Weights of a small transformer language model.
Training: a variant of SOAP for these matrices, 81M tokens, 2472 steps.
Each number is 200 + 30 x the weight over its row's rms, rounded and kept within 0 to 999. Layers, rows and columns count from 0. The size before them is the row's rms in percent of the matrix's.

# layer 5 MLP gate, 192x64, rms 0.249, rows 125-141, columns 0-63
093,169,225,180,183,184,226,215,177,192,207,156,218,231,189,197,207,196,180,253,200,186,213,246,246,240,227,156,188,206,185,206,238,235,229,198,159,218,243,211,208,197,174,232,253,253,211,230,203,233,175,251,191,189,214,205,272,245,198,269,154,164,212,168,218
113,144,179,263,177,180,209,136,210,194,198,189,194,176,204,207,175,267,209,244,191,133,246,192,202,237,197,180,192,209,188,151,193,193,221,169,227,194,191,252,214,240,169,185,185,235,200,181,186,172,137,169,203,171,227,217,170,146,175,220,201,215,216,166,163
103,196,250,185,283,166,203,215,205,226,206,220,248,240,224,233,218,164,252,202,258,199,156,221,222,178,221,202,219,222,191,232,279,229,223,201,197,163,209,196,197,184,199,192,179,199,205,167,228,191,209,186,204,225,207,167,149,189,226,207,240,222,205,179,120
095,182,148,180,158,176,216,195,168,202,143,180,204,185,213,203,204,192,225,215,186,173,210,226,168,211,162,168,222,241,196,183,251,232,234,207,176,213,185,264,224,235,202,184,161,172,251,206,212,214,209,270,172,181,161,132,226,234,209,240,204,159,162,172,226
088,155,176,204,228,227,200,206,286,213,184,212,197,221,216,215,219,194,241,196,186,216,249,197,184,163,229,247,209,254,260,199,179,159,176,180,216,199,221,234,168,235,188,159,203,173,213,182,216,201,144,159,165,183,195,246,145,200,234,237,234,238,222,178,198
108,201,243,201,198,186,142,171,219,223,148,205,218,183,139,248,152,202,207,225,220,194,221,279,194,198,236,192,205,202,187,171,212,180,184,212,140,213,290,185,178,193,176,212,208,231,190,173,215,235,210,211,202,201,168,144,216,210,210,203,214,174,142,189,241
101,203,230,201,193,198,219,169,212,239,239,171,180,175,203,167,210,195,189,202,234,242,182,182,265,209,237,196,204,181,249,198,130,232,213,205,173,225,201,211,142,217,213,197,196,212,208,212,257,233,177,237,190,179,169,147,141,254,181,214,250,198,245,146,194
095,218,262,201,163,157,210,200,240,211,177,250,207,166,201,210,232,209,222,145,215,178,180,240,185,203,209,161,201,144,241,184,203,161,236,231,221,218,227,136,186,182,248,199,173,218,210,203,163,235,219,163,230,221,234,170,142,243,205,198,196,173,165,229,170
099,180,188,237,231,161,229,228,246,205,186,230,233,160,213,214,207,263,201,213,188,213,191,222,222,199,210,242,194,212,129,219,214,198,185,162,189,199,246,174,144,206,202,192,228,202,224,206,258,211,162,212,271,199,160,195,190,221,147,234,194,180,239,181,135
104,190,246,178,204,222,174,188,212,190,220,259,248,197,220,239,176,173,214,243,179,191,178,240,205,186,258,185,235,234,232,245,217,197,193,174,188,271,222,190,192,159,190,281,199,242,260,168,176,206,213,195,239,162,210,191,192,194,202,177,170,196,157,203,234
095,151,238,190,156,218,187,222,130,182,224,232,224,212,214,234,266,167,207,207,182,154,213,178,228,184,157,183,217,190,207,192,220,228,192,174,245,177,130,237,218,187,203,173,222,197,244,224,235,167,209,235,216,207,191,193,184,240,154,254,218,178,170,184,238
096,216,190,173,187,243,221,227,231,158,220,126,196,229,173,227,170,209,279,209,213,268,179,225,204,159,217,193,220,199,164,217,183,196,206,213,236,173,153,156,210,200,205,216,204,212,215,189,245,190,195,205,197,195,253,206,172,241,176,223,160,226,186,235,272
099,181,199,167,279,204,183,193,195,247,202,228,222,203,209,228,237,166,156,187,183,185,129,273,274,200,190,190,199,219,214,192,214,236,225,194,215,175,158,183,153,190,189,215,232,207,191,199,187,171,153,201,216,169,215,145,167,194,153,220,173,164,189,205,174
100,150,253,238,167,198,202,200,196,210,159,186,196,246,208,194,242,222,181,214,186,206,214,155,192,210,201,214,210,214,189,162,234,194,232,238,171,167,200,218,175,275,164,172,179,201,173,233,245,198,221,209,166,165,181,126,266,251,187,191,201,169,234,228,178
104,207,209,214,159,184,230,170,135,200,180,183,204,224,217,158,219,201,145,209,209,194,192,244,184,152,209,201,199,191,199,168,178,205,152,237,171,213,198,178,163,237,179,223,195,155,159,155,164,201,205,169,192,178,194,186,217,278,159,245,163,133,178,176,239
100,208,217,244,252,217,216,211,197,193,210,157,258,205,189,188,228,194,179,219,189,215,235,182,210,205,179,257,210,151,123,178,190,191,192,245,244,179,190,196,165,135,166,204,222,184,209,221,206,153,151,193,201,195,223,199,229,203,145,184,191,241,189,207,121
100,251,201,217,240,227,187,173,208,219,134,178,195,217,209,244,209,162,199,233,199,160,140,220,195,214,211,161,186,217,169,164,190,240,252,183,229,163,194,199,191,177,173,191,195,225,289,178,213,185,159,192,212,178,205,171,228,246,147,227,191,167,180,157,207
# layer 5 MLP up, 192x64, rms 0.237, rows 125-141, columns 0-63
090,200,164,139,158,199,174,191,192,174,168,234,191,187,186,212,129,246,233,202,248,259,218,234,253,204,227,204,136,176,179,194,205,183,198,222,155,237,184,197,251,184,172,186,196,205,176,166,185,229,243,202,173,197,150,236,206,168,172,204,181,206,195,149,214
096,169,153,243,169,208,202,210,239,203,226,190,212,227,243,169,137,231,191,210,201,201,199,164,158,258,212,197,193,186,189,238,167,227,185,201,178,222,266,217,200,233,246,190,204,211,215,167,186,207,182,216,155,202,269,223,178,184,167,230,202,245,157,268,186
098,183,251,217,222,235,155,236,184,196,189,233,221,196,223,141,216,240,213,157,214,159,211,193,216,154,183,189,214,151,186,192,226,208,245,209,212,164,218,134,241,187,201,226,206,149,195,154,160,197,234,181,210,217,135,191,228,147,208,176,169,215,154,206,215
089,193,182,206,168,205,214,279,217,177,161,219,225,233,170,162,259,148,194,235,250,180,188,190,238,154,187,248,255,189,252,179,231,209,198,188,166,231,203,245,198,199,197,213,223,223,168,176,217,236,209,242,200,167,213,168,236,213,166,202,240,215,195,240,216
098,158,198,185,207,194,208,179,140,162,154,220,245,214,181,239,187,234,194,149,224,214,184,278,223,182,156,216,176,184,219,234,191,178,237,165,179,208,214,177,249,167,225,189,199,194,182,201,201,176,160,185,221,158,165,258,170,213,216,180,167,198,266,165,182
093,179,182,234,151,179,187,187,129,181,209,211,234,226,167,184,201,191,164,183,215,172,200,236,213,240,155,224,204,214,213,300,177,218,238,195,215,199,173,172,182,244,160,189,231,216,215,191,227,127,193,216,178,229,178,217,160,148,159,188,208,213,207,222,197
111,181,227,212,197,265,272,199,191,181,154,200,191,134,182,170,212,165,220,176,265,175,231,255,173,226,181,176,236,223,229,152,176,209,228,191,173,200,208,188,170,225,168,263,216,223,206,194,202,211,251,181,163,234,227,215,211,193,196,185,214,238,203,167,229
089,169,157,154,255,195,235,211,232,187,236,213,137,192,208,160,155,245,185,184,178,159,185,196,173,215,221,214,161,220,197,187,209,158,211,216,196,183,197,236,159,224,127,180,182,192,176,179,222,189,196,263,197,224,197,178,189,188,224,231,172,273,180,161,224
112,183,237,226,180,200,185,183,160,183,251,185,204,236,215,162,167,159,221,214,239,157,218,198,164,203,182,165,168,210,156,196,253,192,210,245,233,253,184,220,167,189,220,203,199,209,198,182,171,111,209,220,183,181,186,212,152,262,240,165,193,212,241,174,180
104,179,166,202,213,201,215,217,189,200,237,211,208,143,146,235,207,173,212,203,169,228,205,195,197,216,189,168,200,177,219,183,247,193,258,205,214,182,164,191,196,183,165,187,186,146,195,165,255,224,258,212,214,171,143,161,254,207,204,234,162,212,234,140,263
089,140,208,238,192,237,216,193,173,246,155,190,200,187,189,230,227,191,232,206,181,188,222,163,145,190,205,211,191,210,197,222,162,220,228,212,184,231,190,248,209,176,242,180,181,196,160,215,215,192,222,161,192,168,164,199,255,224,243,266,250,143,184,141,230
090,193,198,170,196,209,228,205,219,179,193,152,120,230,238,226,181,162,177,137,178,195,191,219,185,182,184,195,198,219,171,202,208,158,193,133,220,149,175,207,209,154,228,118,231,216,224,181,165,245,197,152,175,187,227,214,207,212,202,240,237,208,167,206,178
103,162,201,210,219,253,179,224,126,191,227,187,230,190,161,267,186,169,185,179,198,206,210,247,150,226,202,112,171,207,162,194,231,233,231,210,199,154,268,205,204,221,207,204,232,210,187,174,207,198,187,196,204,199,177,200,187,240,164,209,172,217,256,223,192
104,207,194,225,226,217,264,197,192,182,222,215,183,216,184,235,211,208,180,162,189,281,215,221,208,194,213,181,207,204,223,134,232,199,192,263,201,198,214,166,200,182,165,177,233,172,181,204,280,207,154,234,204,174,182,201,218,191,176,111,201,249,182,224,193
110,165,204,171,222,247,242,219,217,244,213,197,184,199,219,249,205,196,191,246,188,208,218,199,229,250,225,248,177,225,197,165,233,197,195,182,208,174,176,199,206,218,184,204,243,232,193,175,157,175,170,240,187,223,113,186,227,138,206,165,245,168,219,265,207
101,184,182,219,178,160,160,147,163,188,254,178,196,202,198,223,166,203,175,219,232,203,145,179,181,177,211,182,172,201,214,237,148,215,148,203,175,206,187,202,125,159,214,191,189,198,268,172,199,274,217,184,186,157,163,228,188,176,230,239,181,177,223,200,191
102,207,212,171,225,216,195,189,264,180,182,200,175,178,248,219,238,256,193,184,214,170,253,215,197,202,248,191,173,200,194,221,171,241,222,224,206,152,231,198,242,224,202,199,273,205,260,129,238,198,207,168,209,205,264,218,233,232,204,220,190,209,201,221,172
# layer 5 MLP down (transposed), 192x64, rms 0.223, rows 125-141, columns 0-63
094,215,192,251,190,178,192,179,227,192,197,208,149,218,257,204,246,214,203,233,156,256,267,193,189,156,173,200,207,162,159,171,169,173,197,175,187,170,135,181,225,239,186,229,266,186,200,198,235,193,173,197,182,233,193,164,217,180,171,242,225,176,230,178,183
088,222,234,176,173,169,232,206,168,219,188,216,222,206,159,191,176,185,198,172,206,220,155,201,241,169,233,226,169,150,189,201,217,202,233,179,252,185,172,224,227,227,270,238,203,226,152,182,226,213,186,184,166,204,163,142,206,209,231,178,223,286,184,169,236
106,226,178,224,197,174,210,222,216,178,215,221,226,222,185,211,217,167,229,177,217,193,192,178,184,168,142,227,206,140,197,233,211,251,230,197,232,153,190,157,164,235,203,146,137,213,189,202,188,159,181,132,264,158,209,218,193,209,215,215,155,233,226,181,165
093,185,234,181,234,219,196,239,181,176,219,167,195,187,221,269,203,164,243,196,189,236,248,211,165,217,216,192,199,145,230,202,219,197,185,237,264,210,203,250,203,206,229,194,192,139,170,153,173,191,148,177,188,209,199,157,177,208,244,171,155,170,168,217,244
108,231,196,127,217,183,199,196,235,159,139,165,221,203,202,180,216,231,183,216,221,220,254,160,246,180,184,218,224,178,200,226,162,207,143,176,164,222,165,200,239,196,204,157,191,244,268,213,165,220,188,190,208,239,197,190,179,193,164,167,183,234,148,212,228
090,209,171,229,203,212,216,256,204,184,251,197,189,204,208,184,170,180,183,186,176,229,248,184,238,182,163,278,212,219,196,251,177,229,197,184,159,165,175,227,182,171,223,237,170,195,162,265,185,204,182,180,265,171,177,187,180,181,153,184,223,146,239,199,175
117,202,201,181,232,201,201,249,245,206,119,216,227,182,185,228,195,168,202,188,187,189,193,215,150,225,174,207,161,200,225,183,225,224,189,166,193,162,221,181,272,244,139,207,168,220,210,156,230,250,219,185,207,150,223,149,235,201,216,189,230,182,207,149,224
096,221,186,149,188,196,213,219,248,164,215,195,173,197,190,185,170,197,182,167,164,230,231,157,177,204,208,206,219,174,223,199,190,107,250,232,201,186,231,186,167,179,261,173,217,188,204,220,214,230,178,221,221,207,221,181,179,239,157,169,150,157,154,167,256
105,183,204,198,202,184,198,202,230,230,208,180,205,186,205,246,179,223,192,194,199,123,205,195,213,180,203,179,172,206,184,178,219,163,233,179,266,236,247,211,188,174,215,232,228,199,218,143,160,147,221,211,194,245,167,208,235,260,224,148,176,150,177,173,267
097,211,205,236,184,150,198,194,200,240,207,174,160,188,214,194,170,164,186,193,220,186,290,237,160,199,196,204,269,183,194,155,143,222,205,205,174,212,166,196,220,156,188,170,173,204,163,226,171,304,217,192,210,192,212,200,192,236,201,194,219,180,213,168,211
085,193,154,144,175,175,208,230,150,200,221,162,183,159,185,205,136,173,232,214,192,210,174,190,242,197,158,207,225,203,202,175,180,189,177,215,209,100,183,246,175,172,170,228,195,158,222,200,178,213,189,232,190,127,197,187,188,155,214,174,216,165,217,182,196
088,259,195,242,214,210,162,216,275,258,174,195,208,163,227,180,158,208,208,209,185,151,206,213,221,217,193,229,172,186,196,180,243,213,228,190,174,251,192,199,200,206,182,219,159,195,179,195,159,185,219,150,189,220,126,240,190,221,226,185,208,193,232,187,276
101,222,202,220,182,153,218,238,213,235,186,216,182,194,197,189,164,209,178,176,189,229,186,180,261,223,193,201,275,172,251,196,238,161,213,132,180,180,198,252,225,240,214,170,185,204,207,202,164,229,167,205,132,192,208,209,231,176,265,228,177,187,197,217,245
103,144,203,226,182,224,186,158,167,191,170,193,204,204,197,204,197,191,147,135,222,229,164,281,183,173,198,222,165,180,234,231,223,215,230,178,150,220,200,214,201,151,191,227,226,184,153,164,192,161,161,220,218,208,181,262,162,189,201,218,161,195,206,154,228
105,238,162,180,156,195,216,181,208,219,166,254,175,229,209,203,193,190,150,189,237,190,183,186,239,181,162,181,239,234,207,183,208,195,145,218,225,170,217,238,151,262,209,171,199,168,194,168,215,273,201,247,168,157,206,165,186,147,199,241,213,169,207,225,196
088,211,168,199,186,204,264,222,211,193,188,236,202,213,221,250,159,179,133,232,212,185,226,210,163,187,212,183,230,185,242,160,253,205,174,219,198,244,183,239,225,204,189,170,250,236,184,176,222,202,176,159,242,188,154,165,187,192,163,231,219,134,218,153,196
100,193,189,168,181,211,209,222,224,229,264,215,189,192,170,152,201,197,268,252,205,214,166,206,237,210,192,208,160,186,183,164,205,164,214,228,236,219,184,265,195,194,208,235,247,224,174,150,222,129,205,205,247,235,170,163,220,175,178,145,190,219,207,185,208